Weights of a small transformer language model: 12 layers, a variant of Muon for these matrices.
Each number is 128 + 24 x the weight over its row's rms, rounded and kept within 0 to 255. Layers, rows and columns count from 0. The size above them is the row's rms in percent of the matrix's.

# layer 5 MLP gate, 640x160, rms 0.142, rows 289-302, columns 0-79
size [107 101 101 103 103 111  79  97  82  96 135  94  97 109]
[[129 140 159 123 162 138 115 119 122 157 114 144 149 119 131 156  96 107 183 136 140 125 104 135 123 130 177 158 105 137 127 165 135 106 113 139 107 147 136 149 132 178 138 130 149 125 152 118 124 133 158  65 121 120 154 140 100  90 130 157 179 102 161 115 139 136 115 125 159 110 126  85 156 131 164 147 109  97  83  88]
 [175 124  71 161 136  97 156 111 108 106 154 132  90 153 148 118 141 117 144 124 164 150 101 131 116 100 111 107 143 127 152 129 106  95 129 116 114 103 155 163 133 101 134 157 111 110 127 135 148 129 146 138 135 114 112 121 142 139 126 152  89 129 126 118 138 128 139 103 162 173  91  96 152 130 131 125  97 125  82 153]
 [143 160 105 118  92 128 125 183 129 113 129 142 173 135 111 170 117 166 173  99 110  87 119 168 139  94 158 132 134 120 141 108 138 169 110 104 101 106  78  78 150 109  95  76 152 158 124 113 136  97 113 137 140 110 123 148 154 168 150 149 142 137 141 101 164 125 118 167 145 132 114 115 130 116 184 143 151 168 103 137]
 [155  92 143 150  85 150  96 143 148  91 118 137 179 126 125 153 106 125 109 136 148 138 112 128 145 135 133 135 139 135 113 115 140 115  89 155 151 100 133  80 118 111 142 200  91 137 132 111 135 103 137  98 128 149  97 115 104 168  86 113 141 164 159 152 157  71 139 101  74 111 154  85 146 136 163 132 119 144  99 150]
 [117 119 160  89 164 129 112 112 151 126 147 169  91 167 109 111 129 117 118 160 129 126 150 101 148 157  74 124  78 137 142 129 112 126 171 125 100 148 173 114 178 136 131 114  78 195 154 143 103  93 109 137 111 147 124 139 147 139 147 124 128 134 120 119 142 168 151 121 107 169 103 131 100 152 132 137 139 127 165 142]
 [117  79 105  91 148 141 101  99 145 130 109 146 144 175 158 120 151 126 126  99  91 124 131 132 126 127 122 129 140 152 134 144 118 179  85 135 183 150 155 126 116 155 121 113 124 126 114 118  81  99 150 138  65 126 114 146 112 173  96 100 106 140  99 162 119 131 176 117 163 119 154 128 107 158 113 132 134 116 139 150]
 [110 146 153 151 112 118 138 156 118 110 180 135 137  99 143 143 163  98 102 110 116 176 149 126 154  91 123 141 101 117 142 128 128 109 147 156  95 139 107 143 146 152  97 119 122 157 147 118 135 122 121 143 121 128 142 146 136 154 121  88  99 174 121 144 142 139 113 159 141 115 182 136  80  84 102 131 148 149 172 126]
 [126 151 149 122 152  98 131 150 116 119 164 180  97 135 143 176  96 112  96 121 114 151 129 133  98 127 148 128 120  95 124 115 125 136 153 168 142 104 154 126 136 150 157 154 140 140 126 116  79 110 121 130 117 103 104 131 156 144 144 191 115 128 111  79  69 106 125 122 125 163 165 125 129 138 140 154  54 129 114 179]
 [136 123 144 128 108  80 123 105 116 116 138 145 123 127 148 148 154 130 125  74 145 134 136 122 138 122 101 155 139 151 105 162 173 103 139 120 103 136 156  87 104 102 123 152 113  80 133 127 116 114 141 137 105 117 113  96 125 130 118 143 122  95 121 141 124  98 107 109 133 169 175  96 135 139  98 138 145 102 137 133]
 [147  97 108 148 109 138 179 135 120 118 134 144 144  74 175 136 102 116 117 152 201 126 137 129  78 124 156 129 141 140 164 130 133 120  99 166 110 131 191 157 125 129 103 126 153 135  74 115 128 127 143 140 170 138  95 149  97 138 170 129 166 137 115  92 146 113 107 157 110 132 100 137 134 106 100 148 136 130 129 121]
 [ 96 115 151 150 154 107 132 123 126 127 109 145 105 132 115 108 146  94 139 137 109 125 166 104 115 127 158 129 164 121 119  99 118 113 113  94 115  61 133 116 156 151 122 123 127 119 123 147 137 104 189  94 141 132 124  96 157 131 154 161  79 101 150 155 183 102  82 123 132 164 110 152 125 121 134 163 117  75 142 115]
 [106 130 144 154 160  94 127 123 103 101 116 130 121 145 175 112 151 120 161 146  85 100  82 108 180 133 160 157 156 127 139 134 118  88 123 149 143 156 160  81 128 125 107 177 128 105 163 117 112 107 126 108 126 136 125  98  78 150 108 165  82 118 169 111 127 139 159 129 112 110 139 145 113 142 138 135 138 122 128 116]
 [ 74 126 160  94  96 134 160 187 133 121 143 141 134  78 157 140 114 139 119 131 165 129 141 135 141  99 162 146 204 100 110 128 117 114 141 107  94 157 101 169 125 206 136 124 171 158 107 139 129 171 108 144 143 139 158 108 148 136 137 104 160 108 154 144 132 118 101 139 138 107 134 123 153  92 132 121 118 133 154 132]
 [125 129 142  89 126 100 113 111 116 178 109 176 118 119 125 181 187 120 139 113 115 130 112 132 174 105 133 133 115 104 132 141 104 145 182 149 130 130 153 119 129 150 128 120 128 155 130 193 110 137 130 105 153 100 142 172 151 142 160 112 148 130 129 129 148 147  82 159 171 137  95 118 107 129 114 144 119 162 130 129]]
# layer 5 MLP up, 640x160, rms 0.138, rows 289-301, columns 0-79
size [101  99 107 105 104 107  84 104  97  93 121  99  99]
[[118 182 157 161 157  96 135  96 120 181  54 141 102  87 142 139 123 143 156 152 136 132 115 102 134 109 134 137  86 129 119 126 119  99 132 158 134 123  92 105 144 149 161 149 129 122 110 137 159 120 146  90 106 124 158 138 151 115 133 205  95 166 146 128 138 119 132 120 149 169 111 132 130 152 149 102 107 144 120 110]
 [151 100 154 123  87 130 117 123 145 116 149 138 122 142 113 137 114  99 161 129 172  96 121 146 113 184 136 127 105 166 118 131 103 155 110 152 135 114 141 152 168 141 127 125 135 165 158 170 133 138 104 143 155 128 118 146  90 146 125  85 195 138 130 153 113  76 160 146  89 114 127 134 111 113 147 121 125 148 105 121]
 [ 96 106 126 110 120 138  86  96 152 129 154 122 138 182 160 143 135 152 133 112  85 144 128 143 133 156 133  97 171 100 114 121 103 109 127 111 103 125 115 155 105 120 151 147 108 105 129 149 116 176 158 142 122 135 126  87 134 103 125 170  84 112 128 116 134 109 140 131  85 129 172 122 128 129 108  99 119 149 157 148]
 [157 128 136 106 129  97 103 118 146 100 145 163  83 164 127 124  84 118 101 123 137  98 143 137 108 118 122  95 126 135 126 127 137 152 118 114 164 123 100 117 127 156 124 127 143 106 113 150 101 164 131 111 157 143 136  91 165 151 133 140  83 102 118 115 105 107 174 151 134 163 137 136 159 143 144 105 142 148 135  99]
 [ 84 162 115 136 118 140  99 167 132  84 109 117 129 154 125 135 100 150 129 151 167 134 124 168 115  79 158 139 145 153 113 109 181 111 143 117  94 118 127 126 145 123 170 104 119 112 106 145 134 135 122  95 127 130 127 122 127 146 142 104 158 166 109 111 172 121 123 135 131 116 123 130 110 110 117 174  98 155 141 115]
 [ 99 149 151 123 140 157 120 116 158 119 157 121  83 126 124 127 100 138 125 128 118 133 136 177 118 158 145 112  63 164 125 156 148 102 164 136 142 125 114 149 121 132  97  90 113 124 124 187  98  92 146 117 120 148 114  86 134 110 141 130 143  97 105  89 117 131 143 103 137 135 130 104 147 119 132 121  80 122 130 137]
 [110 115 128 117 145 137 104 119 106 149 150 146 105 103  88 156 127 121 102 128 118 166 151 127  79 162 165 126 134 111 141 179 126 136 124 113 149 148 112 141 115 152 119 128 140 102 182 144 117 122 165 131 111 125 150 112 121 173 138 117 148  80  85 115 153 127 149 151 119 137 103 126 144 127 154 150 144 137 178 141]
 [122  86 110 140 153 178 128  86 120  96 108 133 130 106 113 105 156  92 126 142 124 156 112 105 138 140 101 149  91 129 150 145 109 120 163  86  99  87 101 122 110 148 135 112 138 111 117 145 175 139 143 132 121 144 154 124 141 125  75  87 154 142 130 144 160 114 135 148  90 135 115 143 141 114  95 158 155 139 127 101]
 [119 101 103 108 158 138 117 114 119 105 187 174 137 113 133 139 121 129 146 118 151 168 149 174 138 128 141  82 141 111 155 124 101 111 107 128  84 137 119  96 159 104 120 149 140 158 202 130 133 132 113 175  74 109 124 121 116 107 134 143 148 122 136  83 145  71 123 126 172 129 133 131 131 118 106 145 116 143 125  93]
 [123 145 162 126 166 142 126 156 153 132 145 147 113 152  97 133 121 120 106 134  97 151 158  87  94 137  69 140 152 119 133 137 123 147 108  88 153 145 149  88 149 102 139  90 140 131 108 142 134 118 168  98 105 132 118 134 153 142 138 189 150 131 142 142 135 123 138 129 142 117 116 102 111 169 158 125  89  99 105 181]
 [ 91 146 148 134 121 117 137 164 102 122 131 143 112 135 118 142 178 120 137 135 146 102 109  95 122 171 101 132 145 136 106 116  77 117 107 127 122 139 115 168 157 162 169 175 132  94 120  84 170 114 170 104 157 126 133 176 171 136 146 142 121 111 115 122 155 114 110 170 147 104  99  90 100 166  99  98 104 118 122 133]
 [155 141  97  91 126 132 130 176 115 135 106 126 161 105 106 113 127 158 103  81 103 146 128 148  77 129 104 192 144 123 110 128 139  95 151 133 154 112 135 108 136 130 118 117 127 174 116 164 144 105 156 144 158 150  99 142 154  82 111 106 151 136 150  87 116 104  97  85 118 114 133 139 134  98 136 110 128 119 131 113]
 [145 113 114 138 107 100 126 116 100 124 125 125 159 123  77 105 143 155 128 128 103 159 137 164 124 103 114  53 146 142 129 145 107 116 141  96 149 150 148 117 140  87 104 115  99 141 151 107 126 117 133 129 136  81 107  75 110 131 137 130  93 140  97 117 158  96 133 157 123 155  97 186 138 119 141 129 125  96 112 111]]
# layer 5 MLP down (transposed), 640x160, rms 0.13, rows 289-301, columns 0-79
size [102 100 101 104 100 107  79  98  98  95 116  98  97]
[[102 140  95 118  88  92 124 106 189 129 136 114 141 127 103 108 121 116  93 112 134 118 145 137 140 146  91 138 112 158 112 133 124 126 171 117 175 131 141 136 124 102 112 132 168 135 123 140  96 132  94 141 192 110 101 146 161 155 132 108  98 134 111 165 114  99  79 148 109 133 127 125 120 113 110  96 129 122 165 153]
 [131 118 101  65 138 130 133 172 173 133 179 159 105 126 132 172 114  95 120  92 165 143 157 118  91 118 151  94  81 123 145 129 145 119 109 137 123 145 134 110 152 128 118  95 148 107 176 115 106 142 162 144 145 114 108 145 115 139 107 117 157 128 126 143 126 107 143 163 158 129 125 127  77 134 155 111 140 176 116 108]
 [140 129  95 154 108 145 103 155 146 145  98 125 146 166 124 136 140 150 172 155 119 104 102 131 121 160 175  95 149 157 150 116 155 108  93 118 116 140 139 144 169 127 157  97 126 143 100 109 118 130 115 162 187 112 134 116 119 133 133 117 163 127 123 104 138 117  95 156  79 191  76 152  98 135 124 116 137 136 104  95]
 [141 148 164 159 179  86 152 156 106 167 132 190 122 160 125 157  98 109 172 135 107 140  96 124 114 134 129 111 128 114 142 135  98 141 115 122  93 132 112 132  99 113 151 158 141  89 123 125 118 145 126 134  92 140 149 148 118 129 105 107 132 122 146 124 105 117  81 109 122  79  96 114 132 130 110 167 135 114 110 197]
 [137 152 151 170 122 109 127 116 114 156 130 143 101 140 128 113  92 129 106  97 161  93 174 121  72 149 171 154 107 101 114 119 102  95 127 199 138 120 137 129 129 118 138 111  87  99 171 109  91  98 123 125  87 131 120 119 130 136 168 105  85 114 158 109 134 132 141 129  94 141  98 103 144 112  80 131 132 133 175 128]
 [166 180 112 142 106 120 141  84 166 140 163 114 136 134 108 122 107 178 151 111 118 107 120 116 161  80 128  76 141 129 132 184 178 165 104 147 133 141 144 107 124 122 146 120 117 147 152 146 141 131  92 135 125  70 149 125 136 147 172 127 131 126 154 136 161 137  75 122 114 115 128 150 104 113 115 152 134 131 119 131]
 [114  96 105 110 129 141 140 146 148 109 180 123 124  76 114 128 147 148 104 126 121 121  91 115  73 126 115 159 156 147 161 164 142 153 112 111 148 160 142  87 112 113  54 118 137 103  99 135 168 136 137 125 134 125 143 120 126 117  94 111 126 164 169 109 105 113 126 107 179 148 105 128 146  97  89 146 146 110  96 124]
 [142 120 138 147  98 142 142 199 146 137 146 172  99 128 115 103 140 120 113 124 155 174 115 115 113 123  81 160 124 127 128 118 110 127 182 131 116 144 170 146 131 101 150 132 125 117 149 176 144 123  94  94 142 115 137 138 129 103 137 114 110 113 154 160 155 123 131 127 129 109 100 127 133 147 112 135 115 102 115 104]
 [168 122 103 121  91 104 120 104 123 106 165 146 169 141  62 146 125 134  89 127  81 132  83 118  87 156 102 105 120 118 132 130 127 122 159 164 110 126 121 157 108 140 125 138 149 135 109 160 149 125  96 161 116 119 115 181 143  90  96  80 109 151 126 152 136 107 138 120 139 125 142 153 148 115 158 122 156  59 151 104]
 [114 107 158 140 117 146 155 141 133 117  95 108 156 112 147 158 146 118 102 164 157 116 124 110  93 190  96 116 137  95 100  92 101  72 145 124 102 151 124 122 156 114 165 166 156 136 134 166 137 161 121 124 153 133 137 137 153 146 133 125 100 137 127 128 101 117  75 134 151 131 128 151 133 120  99  75 108 150 156 144]
 [137 107 103 151 112  99 135 116 117 164  86 119 157 135 128 149 110 128 127  86 158 159 130 114 134 117  95 110  90  86 159 127  92 144  99 104  98 129 146 146  89 130 141 131 171 163 113  95 126  92 122 118 125 116 156 138 134 131 136 102 149  83 144 117 149 110  88 101 122  88  92 157 128  95 140 168 155 111 121 193]
 [153 122 121 153  96 141  97  89 128 100 134 112 102 141 128 130 126 124 118 107 120 112 158 119 128 168 115 127  88 116 143 126 140 174 130 198 135 119 120 138 135 111 118  97 139 144 116 120  69 144 153 162 130 121  96 133 156 117 140 127  84 137 138 123 139  90 110 162 143 164 115  93 139 161 128 131 127 144 126 137]
 [114 156 155 140 131  93 156 172 103  90  70 126 131 130 119  96 122 147 134 140 134 131 113 131 126 124 143  85 165 147  88 129 113 127 146 122 115 137 128  78 132 106 176 125 155 158 121 123 139 190  98 112 110 177  89 109 132 141 163 117  92 134 102 132 109 144 145 161 119  95 102 183  84  98 111 139 132 139 135 184]]